Weights of a small GPT-style language model, trained from scratch on English Wikipedia: biases on query, key and value.
Each number is 128 + 24 x the weight over its row's rms, rounded and kept within 0 to 255. Layers, rows and columns count from 0. Numbers have three digits each. The size before them is the row's rms in percent of the matrix's.

# layer 2 attention value, 96x192, rms 0.0433, rows 55-95, columns 144-191
113:170177098073108066124120120148110121102151115139135130149163147129112101120142152130105129098152126136115170137125128089108109090123124129103091
097:159183123130120130107164170125159072119160143098142129161131143158153148141128149129085133131101152100114152152179100148159076102128197142104140
101:126124097140153121129128116115142147112137112118156102129143115089100101103079134118102088135098130132119122143123165113157110095147116153140108
100:146075137137159170128114183124111123105080123146159101118089160124143119148151103135180142154127112098130119097101123084103109088130086117140116
096:122133090085146180117134120100121140111176142080126161163110114116111129089123148148137129110152168133165125131162074137109172124137140126133122
113:128116134162135119118141104120131109112138139129155109156093136117144147126097144149126147118098120126131125156144140116116130158110125105114093
106:117110096118097124107142130145154103136134170115134092096111101126139098143137158070147140180096132114150163148137137129158098116127135175106124
105:134103120151127085148121181122150139151105101110109149102129141140114119124079116101136132113135155131147163092097136117158089102146134130160116
095:174130108121093120144156137151117154111119141165123124089132082107128108062107118118198174170098149159099155174132127124153110118134126117115091
090:118143085110094102136140152096100095101112105129142140131142135153089147088119110132132115097146148126136130130078130150193148112132113126136142
099:091146123118146081151184103101153142147128118129108075101122116112139117113116155101117121134106103089091150116109181122143126112122123134068135
095:137137108131119168151128087101091138121128134136095162106106138115119113147109123127126111107134101137160136141134135157131121170123122134094095
100:123149127145127155147102132152094201140117120169143127167145165142076120100156138109084138139144148117158136134111141135137075126145139135137123
095:139160096120073115127106113144133124123074093141072134164128096118113121111156139126133129123136123137119108156136117157117112105154135115111099
094:158152129135155126145140130160154116097142103123119114100134098118103118120153139133107135069097146137101138117157150119114106090149131141151102
119:105132114136138127156096118133119133104082122140120137112126126175148129092122145124139134190090182178132099141173124168148133143119182159081127
098:079127139147131149127144095122135094141099179103162161115127132103126086168115098137115085131150113142148112160100169114121124155096116168078115
107:126173137141120131098113122166115116096115111086136140084113093134144130127119148143112126115125122109093073129147122119151136137174130123107114
093:136169127107146092119134112124108109086141160137128071141136150110105121204159149143094096103111154134133156172148101097136137150119152103136216
102:121120162124158145132171106156131175105142148128097090109172092131123091113118134125103101097086148109113111134129107101144110103136124139152153
106:192161114119116168109094122110091153112151088148125104140142154166116143165136113133109115160135154113186118133148140121092137101096141117114146
102:135138130122107086128149137175133138166099167180089118129136120149096137166167123161108128110127076138118096113121127147105124115185124111156103
108:100126135136160171102087133155107103111148097163159168147123116150086105164148131126133118151128126131111186176147117130128106135141122095118149
099:129148117107119128113115089135165149109087137105091137165090094131119090111095128122132112155108128142132100172171166150118135154155157150099105
097:098120135147096079104108136133110080119105149121133127134159151119102134122093119118124121162147131156118111119125122169173121124121143139080078
096:112137132137132138099103140131156139165102157113131154128137127096168124106115057153191086088131132124127137132149129146160120169127100169112089
095:132103103099116075119168138158084111139121155159150166104115115156132123145209124120112153150108121152159111135104141105066161113137135114101116
103:161093127138161120140122135177096137143137167157128147118133125135160129158151136148167136184148102144142103116145118182132119165126105183111124
094:119125134140129131115118123113103120121136119102129104095132170128111117123083137149072096117125123099089124169122162085171113100147144165132170
093:089091118123112112154120135127116131141127167155146105116127138170155128114143164154152110148141103148139130061141170133157120198138135107135099
095:134117139108133139119099141125135106104145081177152151107128155124121152147160172135156143140117097123115140149157115166137161144142152170056141
105:137111128121124137111074148089138108113122157117104117093085085115146173125100129117138098137111146100129125127101110093119096142151118122138111
093:150100153127155166107158117159124155156126164121163128121172118132109096079105133126079152089144116161127117121133172147094116131111097139170113
090:132110131118143169143131131142117162123116103117065155113158139127088082144125123103159127138148183125147152117134114128159090090139118112133084
101:130101107112151133136139091072119127120142130129148092136151142124146120150106121129104158090106133131117138154116157140159161106116137148117193
103:108099192127148122139177133180162124130114163130165168132139121121153155144139099118113135131140149138118095128079103136170137123133138154117160
110:137124141125095095120152208117122136134150147107125137109115103118110116135119151133147087161136133119139153109121153133183153140135166146105164
103:134148166097140144138137115114103172148121096087038141134148134114130160102124118111131168079160108124116118131127109140104150117140107126121085
108:156158128113152169128116127123139150089135096151105102133187091131084124108137142128149109144124154127088115108109146087180171130134136127112099
104:120118112138184122139193084098077165123114115114134091141134107107144076114091105147107122129098133133111097099143170115120125166116182146147132
113:106099102127111157124093133098109105150122127161122142102142145134110178130151090110095125101136125112136139127112087158096197132156144086126105
# layer 2 attention output (transposed), 192x192, rms 0.0455, rows 55-95,151-191, columns 144-191
104:108110114120094112151095177123133158076154166143109109097102136083130153173120141135131152123127097112091174181108161149154118121144144133135163
105:109158110142121096111110115172167139131128113171094153128132127121125120111103125120123107154099104121103104143108114137108125101130173132130129
105:126131108137130116126134123129045136107114135152128163140118164145129159125112122111126151134107175093118133094102153161127142121092105139194156
103:127114158077124128118117102142110159133150114121125095081065135170144150163124153138151123132099131143192117121134108134143119107161115121097132
105:116113128123132111111094127154178148115133093168114122096151120092158150156125134126122134095113069103086102138151109123126107118113150126132134
125:146085129122113138135126102108179137094124147148146115119098082127158136168140161080117148096062131089102106147156118105135099126147128138116157
104:128112114117121120115115115169112140098153088140167136097110167189135155169127152133156131132108106143104147090096143157113115105143103134093185
108:149100110143122141118127094142146146105147130185140152127121118133132133145100192112120145112125137083149142129118144147147129136088138157103153
101:136091128124150095142144102144136090097105135117189113198085154147123134129148116099169114112111098108147124110086099174127128146114142121116126
096:115130115093118108083131155137093178123125134124092121134139106077132158144116150099116181129151150097169153113114166135139136136073131115106178
108:151124137159157125099133141201126120100124094138160140096115165156161134156149122116126147137127115106115122135163114149123085108156155096127157
103:130104149085153113105148174082139137135126101077127065096135159107115146134108101135119133141163128152102117132125091122126127128127122121096122
106:131149119169099112143160124143162084114108101179113113110142129098126138110112127132080123151116152140094122157102130162121121141105156119125114
113:134119149136109131126132158111125102126117103100105134147117142093127127093121083147094141138131145158125144131093145151104123163100132134159109
105:106131094133109103160111101084111107082152166127120120157132138140134120165127106115115170106129167099132088132100130053129160124099106165158122
114:109108122137121102130136117132181113134060121146141110173129116142121130137143085088114133072080124117110073143125091077132138129125137141148124
091:121185125114124142097137187146132165119145094103106130115131141124146171123104163154109146145120135129109145103114158136093096106149119095126147
109:084129141150124112152150145123120159131164119136156175107147172128119172132158110147144132118114163141114083133123108105083118127127094113103079
098:131165096129118138106112112122097124125126161145107198165160153155123125116128149177121146105104132156109113159166155106139162128143158162168107
106:164146100179111154148118090157107092149135139128118158129182156177113108087145135134099148100127153114112145104111145094156156126134145124152086
105:142127136110136130153143126153119127161102137119130090117105141147114101120153096107135084151130138170143102146103137158159079102169135116098120
098:118132129148126098112139149080147141097154104063126129179110131097137155157097107129129128138161158131124116170145129094112129115089098139106130
118:133172130155105117152135164134088133134127122116130124133143144157128124068133109165117105158131129164141132113096136174114190104116145124167097
100:145136144163123121122130153106122110128125126113135149164160144174126129104169095095125133152132142134096121133076138134128105144083110097178151
090:125131112103125128160125162122173149139102108125121107129084088100150140181130107084111128133070136085130111151130145109106121131169125128144181
100:114162131106156156112128161114101142147161126133117149114142156189132124083110154158096162145157115110140141109093116125117115090097102118112144
098:146165159176128155150111142118167122110144126130126105098110139101167112137154134171133101122112145161108112143155120151099158105154116093118100
111:158110150136122146148106110091183092145087124147173070150150107169112100128150124092139086108110128124161129125124097099128141145129121110130127
089:129141071131107163122143126107110125151152143164096159090129094109108121108131161124071145117093125136088138131142146138090125134136117116145130
099:184107108130134135116158101117139113130118115116146108084087114141117090138116104112133079123123127096137098132168084136155133104161108139121129
090:139092164156110123141142124149182143167091155148128113151161118137122091158130145144138114125127112141102121187183131109169126150156149128106102
109:128140132118118152133153130163161132156173141146098146084144123076151107098143115196106104115113080201086128158121125120109101132152118099113082
082:130148150131136116102097119098105158133125123154151120107075129144131178144128158118155135136084094102142145098148101113153133121145116119126159
094:116129133116124127104121135166110154143139117133156108097079148129131155117105145169121121142125094156153171078089105177112121126123145120111126
108:151091148112141122076115151115106167113109133123129167114119122109142147157146107106132145123093080093094138142169153137174111130126150149133117
102:136198204179106130142121134123168106157108110141164159133164145126137128107118207105112182104128160113121156135176135135127087155143134070091105
118:123154127111149114119112123140114157130113089104169126165157186149094155115124081146154144154179130142163135094117131113120149104120097141146140
104:109109165110120123155151180108167090141154107099133115104141119089126112108119105138122114131166114151122132154130087148122096153110133110082093
107:115130124114109142152128149129067110137122146095153095138123127135130118123144100123107180096126148123150129103076117102128123108125100101204114
115:150096125168168106088111089150135143084105129158112160102111137143151158160133151093142144112082132098111101113133117078158111122131144147143141
111:117101166114109144150140127131151106171135094115102109143135087082102111121102129159138106142169107127136123149126113138133149134106123167112111
112:104100140137122114117174136097111185102114130121183165122137117125134084132122142143152154111106145167143129105103135105086133154083079161146123
100:164084139136146127084163096100154137113107116105129154091117127128114107099120138146117108156111137113113149112148111126104141124130106129104145
095:136131141092082155163125157101138132136169079119115099106105149143137122146123149105122150088155139119137141117139134176135122121116150083126156
096:140164111154161109109102153154155111151167099129067115124122107102130116093143165121100115111112128111105117135071131164157092139149149127108149
088:095136101127163131130134096118129167146137121124080137088128160166187124124144155151101131186086141142100098154140107073122124101123113159112168
103:133150108119102128162114130090140135115147135115107147116175124101136151142142172128144120108152174144071129180117123147115101102099107110149142
106:128175144113155111081142184131128112142142121107120132101128131070151154142126122134119090120141110145083108112121137118123113103148164095122135
105:106115133155129167094130163151108118144125115129123110075117101105114123138135127117131108138101132163061111121107149117151102134154148098120123
097:144115098127103164134125107158105122146149115107093086129109115136135134153119108145131104151149103177119152136115171128121133097120137129170178
085:090132110154104152132112152134094167120132141146112077114125141125119095123140136140131162160083122150083106170103116090110131094133147131151168
095:150134142117137164084120121127115111120178094112150173130138185134132100121124125174096115092087144143162136173098094142082066131144174129109135
091:113160122152139056090127129163177127139120136160141136138159151116155160106133133147126099100161122100139138103120137087134160128121119145170099
096:120114127112110142128159156126155116124082087094157150048114100126121153105110107089151114150134145150137141082140128188116115142132109145148158
098:111120152118121153133136132144102135107130116120137135130114148202116152158134115102130108135105135158159139113113164187142120128132149149150094
082:098108112108113152179117164105140140136094140084140107109150079129165096125147122126147093128183140130144102122120107125109135181129104084128084
114:142089110112143181135125119138127168140103120110100123082106144141151177166155127160166099142128109138079131155114152129130139094137138137143144
100:135160162127099089082116136150130153126139128137151158139109174138142164124098163158122123131126133095149150090151144143141144133105186150116135
107:150132102143150146107111133120118179125135124155071109146145150119128125150092137122086144109099132121109118160068147209131157128147162126086160
096:144087161101158119139148119123196131165091148140154152145147127138141132110143162143161143114142129097153132106184139123094141151084106134087109
099:117105145096117128123136115135160135147097153100174150164122068181116118124099087114127156153147095115181155084187120131121131116117126136127126
109:147130149169147107087153100136178120115113136158179182131141123135096128084145136168155123110102134099111156095117117132140159128140078137117112
094:112138121137144138186098152131108183136096115159086094097130145120156099103108114132136124136105115128168124141131145138114133141140141173100122
111:148097142121121092084132092158141118145070131126166170145093132165115141130106113139121124141119133083182165090165109145159165158102130154089126
098:138110138104111145174157163139095127120107106102138098120065129134141121082134118130153126137112131114161141130095159186148111130138148158141143
098:149110132127109119107082117115099147115163123116133144103088161129189134174125168139092148129110165142115133154120132107102136121093118122115197
089:120158135127119110098087101125129122163163159116091099120118146120102157110124122133103110154141123085095142113126122106160128084122172143127135
091:127105162106179099102113126105106170133116133141155185127129135154125104147102153147126143122108135148168122113106126140140134128116089159085138
094:156134118121139134135124158144110091133102136116116102109121079091120151135148104144165077103116107160116110147094138120131134100174121107135118
102:109138161121115107150145101121142111096151107126140153192173124115141143127136138096134145105148155144157129121136102170124124153108126091129088
095:129163077154133099124096141117153133121142108149106173097120130095150149143145127109095118108182124132065120158152109133128142118123145105144149
103:146086120121168134158143115122133145139091143141133142141135111123110123102146119200166100086092122129136121153102115120093141145142098132084095
099:117110126166150110076109108150146128138114162143110144148154129093120128113160116097133143161175145127153156105133161168174125157131118161135084
098:120163155089104075191134146113161109151182083106112075128110147097170125148080126123111106105132140100103119149123109132145124115145168114112152
087:135132134147148140052141109137125137132145116109147151105124124120127184131122116137153093152098106145108141076108148118121113109138154149174121
096:093125129128143116150130094149154132125136127135121165157155166170145106107182169172150137101153150123122124152123118112122138156109110104116092
093:146134129089134144124121114133102115152134114123143139112125103143081129133095135137139121165087135130152160132114152200098114110153144175055114
101:172135125135140134103121141129110120130122159111111121124118138076120145139113093197087116122094082126125114139110123069131165103134125116087120
103:130104143141106141127147135153104118098150089127161133124142145163145090133137110120110143121100112145148158135117138124131115126108109156182133
104:113094123113123175089107114147131152112137117103152160146133103182125122151129116107114133122111139133150159109131128137122103128136147128158109
100:094152107115117143164130141112153153140136103098116110111154127147117137124133126114173139145155144138097103154128103145094083095169143108153143
104:124107152164139151156109142124132147118109127153117084106102167134123124117122094134150189163165099143121132087156114106146131104159153142097119
# layer 2 MLP gate, 768x192, rms 0.0665, rows 0-52, columns 144-191
098:144125148143133114143134119125163151157125130156121113147133129120126105165106112154132088124153117156096198131104128114092145125115116091142081
102:123088132144118139161133151124125107114095114096148102153128141123107082094123076104089138149127122076128073137109118137171169140141155106133143
093:141130118141159131122140119178064083127131149061102129101167138121129144140138139123142172151187111113109138088114086173093108145129126117116175
097:152103105137117159103160105088135095091125114115150072128156141098149179119128121102134135133137082092156155121133138114156117137100159124105107
103:135126145148144098119066141127093126132125110102106123162149134158150132181149111123111136122116142136119118161106150149158106123100136114103159
098:100152115135156103125126154098133149158083115137132116153113092154120134108136159142163157185151107097126129100116123136112148111117107128093102
101:148158091098144119133124119144053102153086115123127123118111139186148116150105122155146138128127130147146123141165116153156145090162145139115150
105:106147156102140117108147132126088133165108100088132109161130143153141117129115126135088124166158153103142116148119170148124124139123182133124133
103:113176108124148137137119102133149119135165111134120127134199108135095057124112150086080119117132092154089158147106091112117088152113159103124106
102:115131132117117154105130093170103090125102123085083153125102137128137171113127101158148148187127176108133111128123130139119129171137142109132104
101:111140109129154069097116099119128149112136138121108127118162139120139136097157110170140100159110150132115100080143142138080083139093146116136131
099:151175122126134146172139109132152159142111099106090143134133154153162102134188117139159129177155173211110130141143104088129159090180130112122105
100:091146087153172121156121071129181136135128127136140117102149100136121156157151137129116103155124121103132163160122117142089101132106180122130140
100:110119117146149128136130148082123125111107153083114143137140118147086143106134135069114132160148157085108102128140135137103104098144072160119095
097:114150102149100122136124097136148123148123146160128147142173129099125116136122082134117121116106153166103150128125096108121137080111098127093131
111:087182136131125149142105122110133119094123088150131130117161097135146132112176112108131135140131096106096100118102130149106102147132127142132182
095:125119146128148163113123126104155130143116132107083090140148113130128136137097104118163077118123167145136115099112123107126097125157135116103102
102:116122078094139126102118115144214065159131121134092105119111094117120137107167108127126155152177140109086121155141123121100109150143136118109114
105:109145126108141102170134135161148109154134125132119120111126081112149143145156124103132107117188116105138120141143155102131128144107136089129112
092:092129144125170169103159137128117175110116116118084135180118170145110126143085145111106157136114133085129143094148167148094157137173128121120138
098:148177145131117127125119138119122128108100085171092088150152121146128116088103125114146163173100141167128089119120151093117136141126133098108126
091:152122120143158136161094160134099126109177117129095134166145165149101154152128159103112158113151106106110154126126113144170132128154153150162157
100:085112121095104122161126137127133148140098154118160057116154155162113122134124182118117097114118171130115131170167106133104162142163165115131127
096:121188141100118163174173147149143178137119124151121084140079139130124134142149142165123138120119118102157168149135140149118122131161160150161178
107:125148149122085108091116159091168136151145148145138126161158172156094122186103097067155101115109172147117141122143106109132141087118161106137106
092:100119100146069132188143122128189166137157156114114148099129134127147099129108127130151108119126143117092106137183071150125143131094107156142118
087:120147145123139123153120145153149148111110117141163164097161133128108117122069154128119150130149127149144136137126130113142093164123142125116170
100:082182078156062143144119149121174108182110103122126151153115147114143128118119118112095104137158126132143117140143126157147117123121087115089151
100:077135133113173155126145133149096171172158107141118115150154141155122115110131135074118104136133110103144112149140129120142105161136110136179127
103:140150094154153147131125141111120143158147085099129101173132149150137108106137156118123110126140127136127094133153132150108119184083128129124151
088:122134162117130151103129152134140111138229109134141151120138115119122147120170144106113148101167117122123138102138137112131087109133154117126101
083:113121125138124106113096104136151141113119143124132111114139105127136139104107161114115125130139133098114164105113092085138139104157108095115135
099:140113113149117138152146126101116160141113111136102066100103157101111148080148133154121117117162079124164088137106121118146111127137132118100127
099:103110132117163153139136144114109137130106141146135127125105171126089135142113145124102138142146141124132150115139148128143144084119118159158144
111:123152126151149137167099116143124146161154113109106134150166192074138110093141123094142115139100101119173129176136105139102151132132137122134131
107:128159158192107118152147129132139094129129129094090101163143108142139152144127126105153125135115153098140145172163138125123097126132119108090147
100:101151139115123177124142162137113137140118079130111156068107109135108141138133099160083071147121147145121104099128111133104099136131071097142083
104:138103177149124112141159124146129145072090139162118122129151166160123083136147095110143133128107139138131167102125083112183108115136132168147148
095:084123079137145093117131105158173100134121128113153153127142143159116141128112095148099100134150115101135090127113109134180120103093158092093159
101:137149129145103155148093122096122128158134126155100187124137139112123137118141115102111123121161162117142087151136144153152110113131135139123121
101:148129103147112144128124127143124113103104114137136101175121108127151099117070151096121134108136168094146131145116106169141114141160144100146132
100:136123113132116111116191136096144125172150168115121113168124122140145076209106111097125160115112134104123101184130152156121135142133126154119127
090:111113151129119135152115125150128105132127121088127105119132118145144075180145138117140110124178131145184145104107120090120142125161144087130126
102:149160138094139172126098094103159106141175143142126137127155126116085123152101125134105087150162134102121123116100114137134113139099152119133117
103:129141117153111120151121128144133152182120101092148117123115097135142122173114127155121100179105111168121163132168090116127136105153140138107140
096:087147073136112124121115148164104120157140113135111166147172126108149135118147144119089107124079109114098121123103105175133135114117157111084119
097:137097126135143135135105111118178154139169096134159136144114143113149136147128130144103123134128132108112117110126123138121097135090115097119096
096:122187179158121118100115082152124105115155159140132148111132121116115135145121145085174117130161117146155110107124163079149140141115119137110141
099:148142152136121118189127155153097123141135115162097169071107131125064118147149126088146158148139115112116157127135158143140135116154111108121130
090:114122142108106104093139105114101152127136125113125117146141164101081137156145135122136167153117119112088084146178143120182122147123126139165157
104:118116124112130146161149114102103122160119104132146158133125101149076099129143106137112105141105109143169110139123144130156096143122140153137146
105:120165176127169184147137160111121145115115149122106112105144125146151112114165095107142184111115141116134143121102145136145150160142152108117124
101:125120119118118145135122138112182128164127123105126164128144116182105112126159127113107095153140179144128125128169121124136118151143097094126162
# layer 2 MLP up, 768x192, rms 0.0641, rows 0-52, columns 144-191
098:118162120099163136129136141122114138148121169117158126107114145096166098094104158134125138089169097140125110111095161136098115106108182093158137
094:153128096101145165130138134140146165159116115087124132125138134143134191132126139112140112138101124109153138096139141081129079144115113189159094
093:130156104131141139121151128137099145100166141140145127094133133113121154144187131089090126109116143117138122100051141144101161149146147133129108
095:139147144123118128143127122120112087159097134160152127102165137120141149132128120146124141146092099144098124135107128137140107135130171139150174
104:151154151077136127126143126129100113091121116152134175136159148142115104165118123141111165096099135138120135128098109108136120121153112122119109
098:090158131124145127111086115147116112083127145115105178116101139117116110137122112136107115137107191122088128126108163142156112096124105119114161
100:119143116109118132139139149153141109156097146142131116104151138143124107135125132174142104137138151143114131088114082119135112105148153145124122
103:154118129082142104111137129106146136101100109112117106099112113122143139100106125104143110156127121081100094121171148152123068137134141104157140
104:137167091087153152154137085155136140153137115106113163120142117104090117129145155125126108125092109141115139138123112131145126140100144137113092
104:124167132126143112104100129143156103142176117146142133154151155087142116131119106107124132148167170171151153096166166129135109127112107125137130
099:126146142087133157148141149122064151116110117117145112091131159127166102138124118128111130165165130118111124112102146166128113145111156185107100
099:153152118115089127149103163101137107060123133138173129093140113097144146120113139106104146187139122062132089118105132141068108115136106131113098
096:141125125154145137154089101126155113106163143209135154122127137139127100138109113141106123171186136144124158130156100070110131137186099151116111
105:149101139167128093144106118175146109101130096143126074156127149127161129161120112113100165150141131141133128127110128163121183126113143107107114
095:141095144142135131139117063164133120125185126113101132168128101124109141113108108175093112133082128112119152113157119117127110124156117138124117
108:132125124170121081127133104127146140099170091120094127124154131133184086139141148132157117140072099110168131176118156102145135143147172091158103
096:153174127145150194100143099112098151087100150140134127164132114124148149117123055113126153173171119138154162122115150110141117158141153143118116
104:153134106131140154123169119133135086126131130139107122119127081160104127178131125163100105151094148151163101175159178110143130118145141118088119
102:140138109110089109118139122157131103152125101116149166138129093104136133131107151105114125120193155135130135084130144156142116129111115110136081
093:180176105121127163137151146121122120123125166111101146116123121123131146168130139177136122108130124141122132084128072123091127144113105140119128
101:122130117140077124111110141147101148158138087103148125146128089127151123123117137119163126170207117115135117174107150127139123112118172140140140
090:130133099148172122063146115137116093165139156128175143136135136130135164140100097106182163110159122151165111157113108140103129125084128122149098
100:094114162060167111146163108150133123108129146142131122114158123151112167125115168117141110078138120084091184121159129128143180126121169094118117
093:087104141127118201136174118133169188142104134094150109134102110144105090152109098139140142146096147122130125122138123151149146144152072121112127
101:121174133137136152134174089119134172178125126148128153128123092146124148126127097117128098106142147112129128078178151085126103136114140143159092
098:124160086150133114149127144179156135145141131157129137122165152134113098095113108100132106121072134116097134117130158153084120126112135134115135
085:129110109154147150136128141147117097139137163133130128165121117156141110158150117148151114130099108161152113124102103106097118151135113105117125
103:128094114091126146116148154139160132104161121139122124142079087167110110122115140118114132117135165139099112127138132146124116121124111162092128
099:091178147112101092122127168138079124155135078136133127142147097125148120125114157153140180136132112121125106130111124115115076120121153099124137
105:142165133143129096127141081114082109143146124083127116086141125116113128160126111144118116128143125139103129104119111085122119169145168067126106
088:152084104163122131123101173089124144174148121141108154074105101084141151114132078139103153124134123132124105141107124122101131109165133117164109
084:124159143115085097120129090151081064109070065138107107125153082152117124138121131146143112164114150140124152165096111110109148141127146091128108
100:117114101129105084124139109129108115158120152102118133107138114125112123098064133131108141158129139157171165155190141122115118103143131153142141
099:074145166148141133113132126135088129145165132119123117153086125160080148123139138121156143142172148121144155114114113127218144119156130161154116
106:122115128125132156066130098164106161118130140109115129174146150139114103066123111136175170133138073182140112158123057121105127146109119135120150
105:112104145174113123127117125120091077123142125075101115095139108152110130140114150180128118125125126149182142102149149136131088085112139127144143
102:116124135128137144126103146132103115148123132178144156111138150142144119136115133123108180113137138105142119109144129148115098138100122093136148
105:109132104136115144108125103112164127129157160120119123171119078118121147102146140122167150144072152139122106124131153163142168135066140138138128
095:104146134126097167117119155125115086161120098115123085119102143146114129148170133108132146117128143152141118152179100143095116142120113133151126
099:157132133122121120076175097164123152133108137144120165135125076167119154155111156136131140190133099116089156134128145136133133074102126134121117
102:104118153125156122097127174169142125102125134106107187145124133075114146113111127142138102116133121135117156105193131116120140087139139130141125
103:127078139144126128171125149129104086150106125115137105109102094106095114116105116100143123114129108106094095096149138121123137109130088127167128
091:108119083129146120120164148149142127161141110078132099161104092126158136156135139076136117140119121143164136127081185120136142138141124120096154
103:124099173101157117093086103117128145128099132103163162129151120161114136163121134203127120171177139159131081086146165140090132129129141116130137
103:144132138096117130091135143122181127144130174129076133097150145115164134161128114147111154140107119128140116135147088126090151137113115107148149
102:110109134123138112106140113120145124141123116123115166139163151165092132134169172152099113076122126128119146114117077136122096122118145147115164
101:102126129119144112081089112141103153134131090125151146127158157129149139169094096132136143163138088090122131139140123137109126121123098174153108
097:129121134143133131137153129152104130149106144154082125141086175101153157136147125151132115127145175095056140116148130144159178109129099159187099
102:177112141178136160132105116147116123171128173127098112144127133111117146160157165154124128123122097134119111107128123096101125089140138137134123
090:092122128144125101128109125128148106119160122167122107117142126152147112182110144098136123129114133157142147122117107099125153169156124161125095
106:185155169127135148150092116150105103130139135160120176122121131151140176109106098125098122102093124117146073130150150125140115159135146137103102
101:112091116141106111140110095166132118147163112123169118160096137115090122156125128137119073132164146133137094143134124127083138124110103125114149
098:089127122098136117118085106092099157108157092105088090114107109126107140124141156090097138128126078117143102115137104109076111117102067165092125
# layer 2 MLP down (transposed), 768x192, rms 0.0588, rows 0-52, columns 144-191
100:174110116118122126185100116133121101130111163129079104122122111153104132138130171128126144169128127146134128139096111120126105162119125159118164
097:099168118125135129145116189147149141135090091118136155152094103101171085122167142109115122154149135129122117113132097155134127112167142135133096
098:136133117150144163099109106124144124149127092154104166088089142147101140057141133161116119128131123126114121099155098157139145138115133115143119
096:110103132096117146085138099090120086125173117124110127134119148126121197100163157161128113139146182128103145135146123152142122102130116077101084
102:117153181132103166114099143142101168117094091100173161120110119099163121079140129175185113153102110116119147097160138122142113130112136134090089
101:140147136132173116105088186101162133145126148104114171097112086130126171092123128149127128166106098116128122084139139106110090109147104125100166
104:103139131135110157148093123163114117153140151130162087131156152120089148135110137126131097142146124113132141111143081143132098139127194150101111
104:134129115152123085113120166102154129112115126162134086146100122132159132084118121132105147166130154103101126110133167118108121130121112148125196
098:187147136139100109110116054135096117118114100152141139123101110114118124137119138121102134147090139146133119129124113151154139127134159130091106
104:131108140124119065097157143100137170139135082151129098111144149137100135139102106153171181163136181117101127133080141106081125118142117145107134
102:109124080153173067127100119173145138078122154135139143153143158111083192100137130132154105105138093115121139099098097105151116142086137128120114
101:101092123102112156105114162121167110156164134158148129139148110130120136141112114136127134141115134139115102160154097116125121157093168127157093
099:122089141150146166148135129119116118117152114141125094157116122156085144133150122148144175111125117155123138129098155122105116174125123117153135
103:153127144151155133092088116126123103121110116114113178108168134169147105082178108154101103165125075139119164152105111176146108131087104116157089
095:129136139149140141131151148122122115120136130138128122096100097146128083101130148093091104120156162129120086150140146071132138168142133160131135
110:120119146146123129136113152152124088119144122141118174125151136127173157099138136141155135138060112141159117130136134107152144159129132154139102
099:128146136114146148110133138121116094125143132152132137136154125108136136146123128124058132133185122104132149129115099108126139144121155147064107
103:169141129100110158130130169155135150107095130139121129142107165158115146115143143118091129103139168164117136139152100120104139108185132153147126
098:182112141105109115131124138155082138099129100123099138139088106124094121129134122160122083143133119113166109133159121134111135139133146078154087
093:153100171130090108115146151132120115151145147159138115138140145123136152144138144142095122131150144158157157180123075117163157111164137159124165
101:096123130144133184163098151113155121083123125123156122104129162116127157120151148126115142155124115156113126119095132138141134143138144152094123
092:149147129176125128072117117117091165162154105134095140107125112119160126147139091108148099134120141113128134142197147104122112100150130134129128
097:099103126114117122141137139158080127084118127123168138109106097121135197070145168158151189144119175125122159136132085150139155125134144145151103
094:080145132093089166123150115112130146129119113122137089109104134115124154135100085109130113184149144132146118125146128160155158157158085160159125
102:111146128139139162106147118174143175142132149142119154127118122141103135135102102067122112102159116100087142151175144071134160146146122112154098
100:095174127092118135120120144150097096142118111143084102127098125135115082121141078121154131131150160133135117098146102150156130167163133115144152
091:154147116139107123169179137145097152171128134081102118161077141144149114104114104148135123129135082158108108087103123118106121117133151122140097
106:128168113166120097119164150159076108149102098145117150175137124139155112146145138145087104147146150167162108106127139145158135105177120097116111
103:088120140187125120159111128124098175120126129170114097156076130128170109121124124115146085130123145140142125128149144091108076132132146123121134
105:075124137163109132113158084136131108132156157140150123118135132161136133155130123139117128141130145122117170143104113072126118142153130106128107
091:121154139105150155127120076118108153098140176105151137097118101114116131124135118131119152119148117169139121111100139100126114125155087119140162
086:126151139125124101116146136154110154136136096108161168111154114123101122104109170117107117135134126110121173105125096147138099167131162115125119
102:122129121098108108129114078088110135125136124162135124098149062123132072115131142133141133138099170117138122143113119112148091147144122162142118
093:133100127122119161094112130078094191140131117121123133119110076132116171106127145144121115114144124127147156180135146169156169085154144124129113
105:100102095124090167129121084140113138150111137085148131186117148106104098084131134158146144132120088161133123153122078127158134141125141117153112
105:147097146093123098121131119137105106090160098111144161104134129125130172132099135178153161117135085135112116100124180143112131127146124090140153
103:129162135121181147143119137110153092103115145116101163107131158124154114096115130109131110098157138157147126077152099133106103116119165107121105
099:083153083098127129131084103116123132140150132166136136131176142150139139099091125157149123113142067139136126131174157169113141091123147125105102
097:152115107085145115143104069124141118181110130127137160132141157123134103117119075104170151133110102146082064140168123155131126147152133134087135
102:148153141126102099153152079171123140083100120151138132116146121115127132153141124141171131088108127194093152138132108121100098156123136112170081
101:100129131112152130156120163129134148100147125097078159105113158114133124112138100145146084177125069117145127142155120109114105129068105142124090
103:129097163131109101084120108165119078120115121114164142112107132161083122102136160138135152132147137155114133078150122113111079095064079084102077
092:057091109145121126130164132089145100161148129113169117143116104131132125142159129108168142157121118118118140167120124156115112109136162150108123
095:154124116184104110183148166160105129121124097117111141146098091134132107095145102082125183130143147133113102117158104135145138117154138122155119
104:145138158151065141129111170068113096102145116118128115153140123106113059130125174101113103150135113102104127092101163141150119132131116131088125
100:121135141138126153104111098161084118165118123140105148090134141134118122131116141164106079084115101145144111106117116153126116123127138145128127
102:128140112120083153127143114115148148129106123155144176102147110119124147177140151103131098142134104113099115131113116155124154155144116110120104
096:161127167109105155089127160137121097124171152087172130098145138148122082129131133152109095135163097103144148127144147126105115111140101150127118
103:153108110118094133156114108140151118130154078143119134112108153108112119151128110136120108156143144102119175117132126137111164114084165151091155
094:154138095136131167096108120126140100147108148114143102065106099149142083121159136145067188131133141125122137101137140115156081123129126069120061
102:101130102103119113119138127131087160172072106126128127134183122124140063139130126148105102159093139139142179120132155104152115114113135159165149
106:145133154134103126170158145128132148170126142131106122141108166108127105125111158118123081130156176122143106120112122143105083141126118139116156
101:109103121114111103110085104127090106113166088130100125136128135143075120158110127092127138144151159161163109135181092121138111118151118152135182